config.toml
n_layer = 13
norm = "rmsnorm"
tie_embeddings = true
init_std_qkv = 0.0251
init_std_o = 0.0
init_std_down = 0.0
beta2 = 0.95
grad_clip = 0.5
decay_shape = "linear"
Each number is 500 + 25 x the weight over the matrix's rms, rounded and kept within 0 to 999. Layers, rows and columns count from 0. Numbers have three digits each.

# down: layer 5 MLP down (transposed), 1536x512, rms 0.037, rows 812-878, columns 64-127
# gate: layer 5 MLP gate, 1536x512, rms 0.0394, rows 813-879, columns 64-127
# up: layer 5 MLP up, 1536x512, rms 0.0404, rows 813-878, columns 64-127
down812:499496517453486510447510508498483482482505544495494520486497501461460519478465470509526494486531520494512484481486468507500519493495554493496567526522464473515538492492506525533467437490506527
gate813:510515515506500489488452501557493472457522507487530491479526548531478505537485486515475503462531507541487507507477480494493516526473507511522490520504496464499575540488517479454478473499473514
up813:537455493514474482490489539473501516459504475513558570481539477490449497486486490518536510523491518483547441494497499521499480532496506497518506531506522489501503489483478527529523499467474519
down813:462525446489519515487522476498519488506496541517458507496500500523531490482497497506484473523482491464500553523515517479508498470522469480530503463490488519443519517465480480506498500484478516
gate814:484506523444530479505485510504487504487451470540499473489516491513518496508505492492527466497546504509530487501477498550530507562473508540514503475461506474495484502511506512525489501496503497
up814:495506545486470481516513516475460516511489512461471463533522411475485531486527479476502507458496501550536515504510505475563477471476507544497477486485507483508474499473485485505495525440514510
down814:495492464548514474511504487498528503461542484489526514494500521525456547473489497487474507519459510456493490478519505466478487494503472498473524536494468526501492538511489529537513504535475509
gate815:504457480438540450522501526498453486519521477542543490500463519506464469498470501513515532437538456530489469464511485477467504487469458541564540500485514471497492521487493470480554468516529484
up815:460486506484475501529502477491519546488502505471491502492489488528509469461467496477546486465517485525508528468556511459502468483534516488523538508494524489521516535488539497516513521510475507
down815:513517503519494506462521490512525494504444524480480485541503469484503523559467494521471510485510503488496516554482520499526488507496489533469477484534479514485522451510505538493471520457516492
gate816:556459498535527532512547496512497486493483475493521482468479501493456529570487510463521514494476502504490519518506458471540477461516553482507506495503508483485458515498492468544484489478519568
up816:478548525491498511455504503512486462509495495489497563511535491475488487489478508495506520482521520497537554497513526535506506468496461485559469501490476490513454506502518496444517492493488453
down816:475463537493478505548460546507460522488536502489494486514503532516492490483516478490515529464483510515527505487459490469502488533517478509512533523484499527526501491507498482506506445491492513
gate817:525484474523448516472457453485512505532518509531464499485520533462521503519493508510491542526471536501522481490503515507486511512487555495490517480508493486508488530511481477494503529477535508
up817:517484513522492528491523489477508470545501513513527494474486505549519527494527480516447512476492498438490500452511515463525495535502537529511512464528521542534472498504527528522528537506493464
down817:526463511490501441528489474516521543519505524489441518502512524479510475463516501489529470530516460495463451508453515523484494467501498470479501514517473487485509472461554509474477529477500505
gate818:464493451479522512481506482521522482469482519525542494512467489507459505464478507497506460499500502484520517512564457485495499498533463556497490471507506479523500527525503473491507476537499508
up818:473471477483510532474478517470489491471508507485531495486508554476468496482475512484513512487518522510519502512525476498478523465514487502474510512478487473540530467507535469469553480516504485
down818:542542527504501496484518488493452498503527453487495509480515457455499496494511497464512502468451485457507470532509492485511487541465502483480488463510536494488486511489522501451531484504484494
gate819:494504524516482505515511519498482529511515538544514550494539540512510493536532437527534461453510545531513482535502450506510478502461521504510487489465521514455505464466509473521503519496494462
up819:527510486490508501475511539519507460524472473496547464525447502469537514509483508497529521494532527527501536512519518492516494461479525494487509530496468466476501510514534490486521511474479514
down819:504495456526480487519501484511502497505483465504538501484495519524541518521525502513492519472519543498478489518504481461528468503490414538516527491513489522461493525516513471486500489496511527
gate820:520505521548489504475544499504501513495525516496488517526514491504520491511439504518487497494513546455513497485532459480473489493507550483481494546492539510492465487508465470526442494483507524
up820:498469525520521489486487499541503456510548516527493488546497486524470509512518500507516485458506537558479502533462464511494509513474498480501486524483490489484529466450494516530506466516520482
down820:472505497488547496481545502462475507495509494489480534538546482529493529456528556513497515491418502527490499501522510510498485492521518487493517468517541500501449519544540497500478522522531510
gate821:548484547515440499520491494495503476517501511518486471492490526488518534491490503488485509502512488483541469508535462498520481476551525507484509464546480522517510518536420517526504476487483493
up821:482505506493454520496482518538499485495484481530520487451484502515488493491475508519494454518474488512501549492506458477511512471533500505484471473469487454501496507478507508506509472478537518
down821:508502496533528507493518481484472515487491467516491516479504482453512494464555468466517552498523489509504467472513536546438498529468499442464500508502507458523525486510435531491513533512480515
gate822:549493469484509447489489510503513531520536468509474513543512458496505475454520501495514468489519498481513568456535473513487527509517513520523482513522479531509477494507475401502539496499509505
up822:488542509476469506469506431523475540470557513514472522545538581508489500453544521508462556465509467524477521514507491503499466521515527504486500464463505472521523488492493483478501497521509516
down822:534474497508488475481458535506508464495535499499492516440459508499476518523521511514527445497523536511512527452512465493494509474481518508523507510504515505495514468488501463499506416477464512
gate823:567478529506515451486511562484493526545507485541474465480455470475491500496488496477510501491528560512496464487458458525486524508471503492532485480534474473529500507499503484553430505514450486
up823:516495442494490473489471562487535461456512480494470526506502504476462523500474508476469514470515509488512521517533470514506528503522469510501559500471494494474499510479514509505477485481521509
down823:497467531514506526497509481489500520531500520482499490503491488518521529489524493544480495509486503517482512515501517507479487469510499489503487517530512526531511486525519521528484570494496499
gate824:495490502474478492497525475444483519517506515503488513544497519541536454522503484493504472474512521479447500480505483498506570486495476514495518490489535546533502532524488513525537458471482538
up824:499503522415517484498472495495459502492522497451521489546486473570480557529469497491522522510529507506521573438505533472480484479472483480535499476499490485553530511527493504489515523492503495
down824:528506499495496531501536540526550495423513527497529512468498443494488515463466507490524520497497450497533511535469505472488507513497496524549478506457504498500462570521500468471492539547526472
gate825:551480485510513491507479487451469477521537485502519463485492522510468484503459519471489503501503502502457543524478465444500458474486513487517495510574550497516507515526531498488499461505484487
up825:498516513512522523509528491500521503514497493504513524513505502490470499467490489502531511457547503480499544456468528536488525468499541486518518512466504516474501523495506524533501516497507485
down825:498516530486529553530507485502504529488487501481471532549486493467522476516518489475455549524481479516494469470521518514468525489510513487489514478496516501511492500500510500492563517510465519
gate826:537462559476510443503457564471492536513557492521498480495459488476501475473487511464472521539527564533513462490509514520508511488521535510480513507517525511468489524494477453481526512512504458
up826:480468497486508455502477432535453476535508531522500481535522504495521528479475523534476493482483512516472504490535493518476504521514516494486479524519505500497486517481476492493505462513504516
down826:572509524498472544537535548510510527496502500462531508518507525489481523488560481488565487494520480507497492549493513445491494482505487465491500445506477543497514481517543538544497548479521502
gate827:479504525461494464461481518489501460508499485516533514528505489498510498522501494534506455523464493491472524549513544463491496532469518537489491527487476512465508509501484516478446478505444535
up827:507494477503478450519468532483481508473539473507500501491525517459502490520496503528494526528499521524513487526487514519579497542502508509490472505515506501505507531519482494494534522510508515
down827:533527501489467518506537478561520499488494514504467528486493492528467464476514498493499547519535495477492511481532470511462488499515494494510489540478528499471502482485500439594466476463524519
gate828:472476490516500481498404442483522493454506494503480501518478492484498465511522529460519451507494504487539474481505515516473482482556547548502501554531484537497479474508514535500483494499504522
up828:478443488488474530491468502449479488534458482496474512466493529460500505544514473513487523530539523507484445521534519511483505502490485504494509503538462508497531474506498476527482498529498531
down828:485537473498508443485479485520529510464509493499531493505495490533513521534469495504486519516533491445507502501440445483496484489530499508490510550443474489522476478463475538519500419517494476
gate829:526457482538472508495488498492518544490480514509496493540492504488536461421486460507496472529532519490486489485467480500528507490516524517485463484530494456520494502518527535505472475486523500
up829:469530515504549508523481501530510531505513483489465509516493495461456455523483514485477529496583550486485568494482501500523503557546516487480493589499518471493502499544506520490495497523484512
down829:540471470511501499523482488518519497465465558493501568513509418496453496487519478497539493482508478467540494510476516465515490480487492517496532482552516583503469530525497493538518452517494512
gate830:522499497528477492513515502478528533533507494461510508532522472478490471514488498486525501474470519480465485497509455441498470521469487529477561527546479448528516513485491480472515511528468508
up830:464520527489516473478508505538486498530532492486507522524511516555498502509481470479459506494555516455463450531521510526476508486474524485471478522564496559461444482497514523511505493520508472
down830:516499492501507496505519555466535455505516495534499503523486479515498513500551480482518504473497500503475525495504482463526454493512458517524468490514501498492483524506514492501494479548543491
gate831:485537505420513492497496501531499487521553531464469530489503504516521495490483527469524494497488503484538476517525489528562521522526496484494528491504535516525488495512486490521478505518526495
up831:515528469498523498510484539485510500492529497443478527458476515526564497513444520504513490523454465487488490485481486500497481522486525490496506515525486524522493516519488497545480544489504498
down831:490516523464519472513505480521502512508483516506499499519500483495479469503517472520463509497516526525512526544523500522472518493483493517505459507497532497508518488509494517488522501516457492
gate832:549458518526501482537445432503509519513494508514500466545494489493516480532479514490529506463535497510498521492479476514497498513501525469527513520549514514497530495479511461511502475519511461
up832:499481470513514480543505501550517480472519477467481509504471518458504497548505531511489514500473449475473512477478480492494498522499489514506510499493496504514530485517414485519508488513480481
down832:459494519483460512484515484507497528484508459537511517523468510468513486502463481493518482497523507531486517498493486483503511434500553503459540504512436495495480492514530478529468434488499501
gate833:507487495505522487459497493543514478464461511473504521504485509524536528485523486478491500485504481490488501529485513468541518500517488480518458502500526445503545502484478529498522516474523501
up833:494486510486510485540452487514489522502510453529511500507484484487449451488477498510480533481513483495531523458508453514512471499479496519538524512513514512501444480488491468513504519517518515
down833:506503490502465487469525517511511483520475528496498496509465532531546519520510453507499480523488533524495449522494497519477518503493516476478497493504517479510516517538522531531511525478498505
gate834:512497475501471544491494500500534425456488470492496528514505505477505517522487488495542453528552489482507470484465506507471514482471504496518526507497482513448474488487468494515489505532511517
up834:507524573503530521528458499438533532486509508502522491551493513500480477462501499534530445492473480490484527468458513464529514470487492501513522484523489499495514493515508458501539511479497480
down834:486515489482495519471479513500511524464471506514468511513468501473505473516504483506460491478544515455475502504487501487514511535541519491495522534549498485521537480474496470506469452493484518
gate835:539480516509489508481477521506471493481510467532532511477483487504512486542535498498533499546517485521509517442488500556511483518513517507517513490471486539546477491549509517536514501485513493
up835:510514498515499458460524451495511496510488510515480473474504463480473528533476558495492504490534501527439534488518501469494492491485514477503526505507507522456529493487503510493507501499509487
down835:495489497469489569528487543501443504445488460469488505514479549492522480519491497499507475533502494481530486511478506501537513500491479530458495495524520475534483478490520469482493452454476485
gate836:543487484560485516457512548490472551512516498538493464514504438499563513488503501533541486488464480523494502520513518493506490477494472511510520481531518486513486515483518532586528462488479461
up836:485498452522513516484481464507518488475523509499525478501492489520463430499451526492506495530504470486420497467506490487507506488505557516515501526546565499487514507535542514475529512464494483
down836:482512476517512525473509505497516515527513468536507526519498478515494511560527500514524501472481544510546500508485511459512479523505531521533466485516517524527514542455480491479485552489479499
gate837:535494537495455468491482533521506457458484472492490538511470515502491500506491500497506484525471514525530510474522513510488499492481549474517486493530492514502447498497480504498560503490482504
up837:521494527501483533469468529513483513548418456490521511468521547515537456489525512502482502501502517496522533542519484496506530512491481520449498504485514522539504505491477498488484495502489497
down837:508489551541472459488499498517519480461567485486530493487516485466461558495506500508538474512498477522510514473507519488459479465472503459507452522529471481467504525479455519516489499517484498
gate838:539523489507479471489429522508484519482475437479515483515502525477504440432484515487513500486492527505501509490482479561482502504484446563505550504453535492491455501467461492455486484492509508
up838:497524484470526468484488496463543486517478491535523477496546517514520446476534525467536497504493527461474515463512502489528492500484519510521507528525513488497484496523463483485520517544498533
down838:510512502483492510479509492492503479470525548466493507486481539462498523494473480509501501517517498476534496517562496508488500459513516487507489472496495459511507507456517513544510476478496527
gate839:522508485491509502457493566497507527503485515479529556504505476497495512481475456477498462498509443466496514528507471478478544464448476522538515469503476463454494486533466487502498473449494493
up839:500497510479523504481485523480513472525483472486532506515503502485514515470500515553516540489505493464446511487494504537452553519523483489515508484506498516477529516493464485533527473495497491
down839:466513492485508527537502457531488459476508483511459502509526493522443553520527484504531467516532473486529490529511492461530469465521478518512512507486522513513457483498529469476500514502527521
gate840:476491513480474497486435509497488504535516471532514476438463482482533460509479530486492516482548559511544459489464503493467521499530493509509466503471498498460490483439492508505540505482499503
up840:511475478516514510531512469527491512484529462540485441457466539442497519506492530505484459485526510537517514512463484459505512522501486445473529489534464509501512485467476506532523490472423506
down840:481448521444479482462521504469471508485515496482530558506504521502504478477468529479528543469519486478496478496509524522511496524518490508494453532503529499487493500462497514473443499535509529
gate841:549479517509530502486531493517505465490511518527483492493518529508506514545497510520513490476531452520472476515520472452514473475459539486517477485551507539519491499492460468513507485500490499
up841:482508526506460499541522470552536505550495487491488530531516531523494472522534500480496470494504472525491516493535498454499496532494552500510490488499466544541514523474495536473518516482505497
down841:504485487487497491466470452472511489508498505527513515490475493492473514545499513475450524489428504506469470497493523511514529542468448460495505514490495534495503514467518486525491475486490498
gate842:508486462535522479481478443480497489570497468521492489509517520490474560464502474493523501494498480475518481499538495503452492492498515508492510494541505544498462492485480499528512502495460527
up842:480498505519488487499483515505497477458538513529501447516432526461494545475507494492505511520532485526510510496457511510540464491523477496490501522542473453537572469522465524461505503494484544
down842:502498471521496502501468488500516494498471530495457510522492539510502470489508520509512479464497500478519511488475478517472481498498484485537529488512438535509485500486456513535491472504492550
gate843:455513511516521492502500513505455494501483468508509470503503496513482468504514527466529454530463475529493500525478462521522487511475520522487477467495515517512498449498456523494503507452481451
up843:471484487471526502528542469504512534489521490506494537488493470498472467492514492494513442507477445492514505468521559536467487492503526513477528465479514505484519468485500510508518509492479470
down843:529491503501521489462469522520498471464463526500465507512521541480510518496470495527517541453531545455495469493523520476521508479514509481490500487537489504523511530499520481504508488522531520
gate844:508494491453470494470495484526476484505539517484464539482470469497451511523522463516500533470499508510490487507527514484479475537493525498517521504526515458498495486507479489503526491523493491
up844:505483508521532519499473483532564473516462509519515464471507517503511492505521474501514498534515502481493528477522517500472521499502456526518529522463482477498521533509499497502495512459495471
down844:468508497522506471526524475518485502504487492481500498476483513508513500470496544530509515477455540489545507471497492489465518477494517451443472473520516531535428505501538496503473515503491527
gate845:507497521500519510517482519479491478492491528470456523495524508495513488533489488486535515478479501515533487509489496515493461538506535502526529483522520473536497521512511465467509493528515498
up845:510416528513480483487521501509508521484542539503504461505488463531514499524528473525497516515479509485497516506483511504508497508485507518505481502472480474502517481466497466492493482512484503
down845:506512478535516495491467509486528503535478481447555500493483532502511508457492553497507516516510469485489491495487474505512505482514492449504529510534503515506496513532493529487500496459531499
gate846:521472503504473471503483512496465500476449516505494527460504484506470531469479487492495496483500456488514497468515465488515531506428490507494490490470520477526471496476519451473494448519509488
up846:476492482533529491525510492511495494516443455503486518559468534505466503549508502490481456506474479475481492486520498520487469490493525473482561470533493510477516472507498488488478514483491561
down846:535496503520459440513536503500522512529515463506517459494484505511510461491499500465458522497515496517534515482519497516487495579533491518518517503539467449512534476448528497532491474535489501
gate847:497533470500468495501498465511449522466521475512523468515494463556553484546534478490478440536494516458527525520491459495486521532488474529498495520522491458515492528492478530489497470467506501
up847:500489453546501448449476538576543487513487489489534558522528509514484486515513525487517499504507518521464507498525488475478543494490508508503485467506528520466474468478517461472466494535476534
down847:519513530511532492520540475464486485486452497489503524534510483526503457490480475459508472476529528507493491461480513515490476495530510531519505506447535493481531528508514513494512492458474498
gate848:491503483526520493492489481536519517504484541508487524537470457498498524524526485506461485498496530520489546519489502490508480471517522503468528511553490485482505486538508497470478484481469506
up848:512491507495484497481477530509506491522498502525506484521502512501488495504505506515489518496520457499462494478452465514479425515473481481484468495556491464502449499501498521477503499513479473
down848:505480474491480501554474496503495516460497511528477490503500560510503474542501527534517521471490506508497516490540517462471508489503532520508495464507499514504488532501522491491539532468495501
gate849:488530496475482505486483498507492498521547484499508515545475515504484517551489482515524490498525452505567497467531484540516483505485538501497468495508484488505477508500471443514485494491465502
up849:491511512480544494468549528521475541434516503455521501505524495531493499482486529516524459501487485492487461473513508529432470459451516546482509460483473482519504490544518530464503504531520513
down849:478513478496470541500488489490527491563484468496505489493508516490480528515495533497471530488511487488548527486494488525484516510474492555487529489473500523523516514460490517501454507509532488
gate850:492501547467490451496448551485514490486496546486533426540473499488493492555503552495499480506518536518479499498506504506513487475496553526482508493544520528505475546479530460556533500494526481
up850:456521463482542473525492496477492527478493519485446510485462464524501499515522507472504498518459516493510481498487521447513479500525507501488488520515511478502465516533508503483496504543492506
down850:574507522533473524432547511513510495538529484536495503445507519512472505526459531519496519467490487488517482510505464495458515469465508509456510465502444509480496501488504487489473435541496528
gate851:544459510489521465488508470475469511488479525512470448564440521486534483532516467507516530469465485503497466501488500506526507496488519510493505485503542526539478494484482546517506490472536523
up851:488480490504481514531480503439543472457489496501520461492468517434495521499473528500477501550454518503482493458489523523497516491490491467508495496469490521498511486484450478445486538522492476
down851:500506504497546489506471476526490491519505508495511504510481504516527473578503528486532497479443481444475496469506442515533508514566435489502508513524460529495499521519491497494469468489440482
gate852:518511530513476489510503470528498405460467505509506544499537487473543495510466510491490500515508496487486477479501507518499504562556487542495506546513482447480501503490449514524507494538525494
up852:539469442464494544506496499519497533528496477491509488530524477507467515528482518531494523522465527490503529494517474522525493488462474520494531463524504485526504485495543485470505488481466511
down852:479507505532540448535532519487549470469508528504494500537501519504523485492493483495499470490501478508464467519455482500503530488541511483488500489521500505486490495475481518511520510489521499
gate853:522487497495497519539484468490514461467497478472508520523514487488474471507555485490515484510508459480498487511528522487502511444484462493511485474500492478484493485526475458486472490538465519
up853:529481493506514506525515497504485526468493492497523478536526556480500496463542469494512529474504524538476496547528517489507479465493538513522536467519474481519500502521499471494501486535542551
down853:440523513496487484495508540478516474530519530495496531474482433511488511531482504523548495502471507463534505432524490521522517564473480500524499482489508485460516482471523494490525474475477506
gate854:536527514488505513531479504496456515424482454483519522479517501508472501525518505525522501491460502508480469492506501517485501555526492545490481511484497508486514486545491481495509493506512527
up854:495498500486511478492517458487515505515450501531500511496508489501502495488510522528533500536477492479548516449515522530515496503512551476532505492477467507490503478495494510517482514516470499
down854:513502509499490515512498552496481494476509497492543512488519499532515488511512473491455457452534550522489465518482521489471502500499463552482504509499505503501499530481520486486489447505523489
gate855:493495500509479552486516528525512498485476506506500514508521549517494471525522485518520514536486497452490512520492506517515455544490494501520491542502541465448536481528484512493521501469547491
up855:531511518534500501482496473448505498488519508513490475480479496506507525494545508507457508516515537511503465505485488491471497511538532448510519481543483552500509511486532522540498523487484492
down855:440508517495506479489499485509490512519473512500494490521520499499501514536444508476512497455478502472502503487492523527517502522447474498490512532451467484499473505501497499483503530493521495
gate856:526517482531454513522480465486470517503498449500483517479458503491516449552518528491472507489492511512491525485512498502497491493504528489490480489521478483529520530503473498510496493549489493
up856:478515495498484560492511509541524480500511526527520483520511501489556536528498506511487479434470469532521528524523492515476489502461521489505523506520501483460517522485527491510497490492549519
down856:541520546530490460487522481474531501472482479488498530506535453493490493493472500488472528475454516442489454513533491523506482534498471479509487511496495561486472464532458534495488530507501509
gate857:506477455505483544519491499558496489513509456502506484499479511493516506509467521523555516471520498498533501490489486484435504476503514491533479517503483526540511507476474448514532489490559510
up857:489503511499469492523475506486561500535481461468541485510509508495484530487517486500513515444521519519508515540487500510511436500525490478544506482507496581472500519500505504513541495463510472
down857:515471457496500474503563519511443503512513544517482537521463478514501482514502520495442522476487490499473505484481516513493543517484435498487464491497536474508515526500549472470491540503512496
gate858:527511474517500509481477452479510498513515455547531506518532478455509466532491547471498471477487470438517523516514510447504508541528508537500518489507496549538519494459487499495508492470533497
up858:536507548485527472505500512451497524499503503482477469465497474517491482468489455491488514490471473523523505505500486536473546525501491471537497454478479489523520477510514508517496485472515496
down858:468466507497506570537494475479522505512466531526512532507469515522528503544467496512515548520534533511520513474491477498495520474477505514478478515530529495502503522502420487482490519523450523
gate859:523531503472547485529517496496505543470513473493557532503520522488471497482503472461531511534480489483531495493499525491502434486503497465450494498464493496558513526481509513456507490527487500
up859:493508469481521484506497498532506473502506512514474532502520541511485503452461457459524473492518534498523511468530451528478499477508487527484550489478451489491478448465507490491509450475525512
down859:510518516470509489506531595462479542498470472503506493504470455478504495553529511508483513515495519491433512495457501508494507527496474473498497524549505469533514538523517475474505478496469481
gate860:494486516482470536507508501479498484529485520500579446545513500485473491481488505495440525502519510472529486474448490532507494462505505474518469487497539531514477496523478499514526502530491519
up860:486511514494482534412478492528508492523504492477444503459561498530475492501524533500519500528477534493519510483537539458506522535512514504480509478499495477527531491485529517505481506520507512
down860:536489504477505472524490522536492541491530467511509556489444461514498460518453526513511487474507480533497494555460504480467484466492499478476524480527475517500503520483477519511541502495483519
gate861:536498506482495527466517524509476485516498469506557503463529472474504454511479461502502447493545535495495543491481448466529518463540524531510471484530504498475489467491515465513530509463516463
up861:491465461510492530468538485525494505511468512508550526506498482489497506513462495542494471472530506484511492490474507539471481512499544507517519500483524498515481486487514485523494524504467497
down861:497495503468519473521479527492509454514537483478489498484504526506525489487553491493478511510459467514470483512505470449512514490500448479482459523527491487483533512539501494484507493465523495
gate862:490454493487509486474494511515471513517537491478519486508534512533505488494503492463515511489506519496535517516533503540487467501512517528469506473517507511509515481460513495522489476508534523
up862:532494479481525472496500520512505555545511469511483505516462511462484538470521507528506518495487516465515467454534501499482470470477507513528523516499523482524493500523505483505525528468502531
down862:484460519518474468453512512468498479491491506512479483488478541508513489503524513492460497490464506505506508475501501455523484491532521499542495468511507523505523479485483476420526542489497473
gate863:456475537521456489474489498533493508489510482497515473465491501457530549503500468525542522459540515492522511508489493491495515511487504503515493450510464503473532504484490481462538515465544471
up863:489522487513517516511534513504463493571524531532526500492510475528473518567495512480520501506494510529513520503492496503510471471439473460510464500551523499475479506502484492530472486457513513
down863:524485527482479493490492461509494489484484477499463482540427539466530477451490508507489539481490498474505471508501437506479536528543474533502515489529492510515518505503538545473496486521491486
gate864:491511434549527501480503466499449500480505484496482509500514520517493495466523527507538501489519469468497492528515470525471509456461494498499511478508481523487514521469514485520466494505515546
up864:500480495498532536524561568492508517487556521481494476505509466517470528493508490521524519496487494528532502507539486491502480523488507490507530490480527502509535504553504529489514477483469498
down864:541501489509437490439469494469557475499505480524501492518527490479472506481484518482464465520543490477505516479512551500542535520493485474471465519498541499468499462531499466491533523498552484
gate865:521500451508505516480520506526492478487534497492509535504535511520527516492487517501474503475512514486493428528498517503501529521490508546493517517525503442491477466525464542512481478537480488
up865:500459486516520502519508552514510488504505465521477517491499513507514490426457504474507496481487494471502552544489480494507494510496471484527538499483464466527502474504498483486463468472507509
down865:460528478496450498466485480464489464504530477524495521528529466547475510555527519557488517514522471544521467451478482472462491496486478522487487496481568519516507522521494465493518513511460505
gate866:500504490492482504533477491445480501506525482502495485507535505500546483476485494486513497509505538477489501515538508500491527479458509496533541487508521481496488505522500432501466518488526517
up866:509496520529487507476479488495481523497487524493457534495502505490488543536536546475532528500508524478486463470486507513487530489479512465459498519478509533507462503480474555530492522484487485
down866:495526484482464508510532456459499510517517488531490505515506545529504505496480546490501519515511525507497511535454468474509489489499457519515468457466493509462489504480522467465510509503480495
gate867:511483507470493481471536509525479499500489473477553491490480479502483476507510500477506521507528499503500466479528497488505481532511537493480512501528489547500481498502545536521506445450531509
up867:511526473488538470537477474508437556501519530504472461486486512495508513470495517567543529488478512500514503438483517519510517521518493477500570506526515539513503498498519553497502457483511497
down867:501529579487491515481505482502531483518508508485494515483504461503511512491505491535452505438536482504441500514475484516508457485468495524506496520519496504494549442570517518507472470528481480
gate868:500468516541507479451502492507517528554489474462528492492491536489510487432519509458541490472459525465476467553508497487500500495489515509459503534513513488527474507461516514563515492499549484
up868:466520517511526530521563512450498507486534528496499497512528479505531506506512503495505568481486489508506447511526520466514538508472479467463488502491489514549482493499532508452493538532493530
down868:502538475478507517526491480543490518486527480538473505475472491485483501491484518501439476514522521563481553450509492471514493469515444503561491531482531491517491533517480488526505512528462501
gate869:565534461480516476541493497530476492501481509529496493517451515518525486530475511488475498498490488523466467539524469502509456489468508512487459516504511546478446524461497512470527473533473518
up869:472495486494521486512479480518472505478537503512527468526458491469500476527526513494482467531474495519508494548553495489460532512477469494502466560489481491483499501536522494510499487502467541
down869:513513507504495520526482502528463504465543489507520495481476490463498515478528521488510517474541482480472479497547515514485491442520529469517468480509560537454503475502511491530562508538528514
gate870:489503505486517443535481504449471476514489540481534488502511497544559517498550504470504497474486477511502444486539465483499479487471533515494488485565493504491495475523445502524482521507505553
up870:496501524458510497505458487504492486529490526513483485541507516523506506458481510493479468505498475529498499546521513460502467472453494488519460500516495496493551540500491516516468524498531505
down870:493526549539549486564487510552485483464496480541521503504488469466473493517461482499483508513534478474497497527486467491507457512531478478517486530485520471512525497498557471452482511535521487
gate871:529521533519467517510452513492503480516477497476469473512502544512499489495445463457541516505548474517462497467518504483494512490497534489528526537479512507488459499514515467501490511495518504
up871:505460475529493514454520498519485507483495515498502536505511509504535466455466465490564501508466489473470504475498522521508424498533488485538543527513473484460490514514502502488500493461497455
down871:450489495471470491581549515541482473478514476479483441468526510534490520449492564504513575544509550512517522475495456551536517495455445523530504469489503514508502502535485502497532477500528509
gate872:475473510523453458460481484456571492505526456480479518488514491473501498436453468519543499467510508496533459546488498531532489468459520507499483482496466484487506498511473494532488504460474446
up872:501477491540521466486555513520487450500469522497483506513455527474528561499522481500510524460485491484490493508480525550480509531492454479469511520521479488516502507515513543503435516490487454
down872:475519482492508523501471486527527536471497472534474503504491476506528479510542559506486502518501523511477508504485513457524471469486530513489506514484505515442529497525482473522559534517513501
gate873:485464484527485484509500529494498513502513509517537479523500518524487534530517514515482514523512465489496507513471529474475474527503486504518483512464552453516557521512515487495516511493469539
up873:523498505500444493485514561483490489510492475509452497539513515526521521482518482471477489517470467559466506508484498490505490496453441505470491471504506507512489506485516492484541489511476529
down873:524494457504502520516527467466480516507489539513552496514476494513520431513497492509506486489509483469560480517464517527529509500537521474552483534511476513481484516511447496522479491522502457
gate874:518487484506510471483452488497510521519556514539553481502531443507536506500489520543526504537472492489493516533507461485500508489479468512506472508500511527495507480535493462457520501509490493
up874:510482510474514532519526520506505536506505508491516495506515485492508526495497513455476510520506465489515483450507498508502500524494523483502453523455534467564490531506487507518502513523522488
down874:449498521527454448513477527476523505516474480486493472482469526470500519487486499505507537456485523528507520498478519529486508471481499492485527496459504499425513464504511531493479458496494521
gate875:468509506526508456504493506462480497524547548520510470496473495499543487534508474495524511482518497523533520505522474485537505536504494509498512518483473523509491532510492498463513492494482488
up875:480503466505531480462524491481535483479542524477478510473463446493464496502514530502513479500516507504497541485485489514511499515456508501506545490466462534501528471525485494535515515516468451
down875:461478526437507515501510514511515516513468479483491529513474490446482509513528514524470512488494476451508493501503501501462508495526506479509504519486506479480518452461486511529522529481460504
gate876:521465491490509501540522471522453515514538508487542471473518529450489521498465484498514464498525506499513464538490493490481467525503489455562542527549551492512511536520439514495470503498494458
up876:472507494462512491521543481516530485503487503509533495519502468497495494496532491499495515537531479501497471487467505495514515466491509508498466491476487527475479482470563510478459496466483507
down876:485486542494517531538477526484473514554466447464490512455511524503520488508498521490513492448477533504514510468488494485501499509493466469508562504467525480515502512535463487534494503468454496
gate877:497485484495452510516526512531494501514544498499482511488516512509440519507446533482502513515526480522487469535483515515512497510486491490491477455497537464489475517486501500465523513524520515
up877:517481545493501502530525534508487483498467512488532523504513500474499506470508463507536482473496548502530499495524516520492513523508520514513529492512494500480499472508524501472477518505501443
down877:498498496515485509521483475531514502491511466504476490512500508515519527520507492501453475513517517494473506513502517447527492517497513493485500491455510511509529515462497500508536518486506539
gate878:498490503501498507490506480502495490537493506532507475482532508518492492491515476442487477529498521533513501530527528538503507475485509484505486463507524508547522482493443460505508471547483499
up878:511497479474519517516479464556481511485506524515487511439499495479518464467502511453508488505529480481446509491451504519463496541462522556506504499478519456519545455489492469472487482485480524
down878:494498525529480478521517511505524497482462522482505509540498493527515531520520512497502519491471507529518476500521464457518483474537493448548480493511488552490502513492530465535489469462506479
gate879:526489514524529483512508510555518432492515528492499470516480464495488515497556502492537470519453484484533519515525530533510506478535486555460514483487483505511475482485494503555536512510503484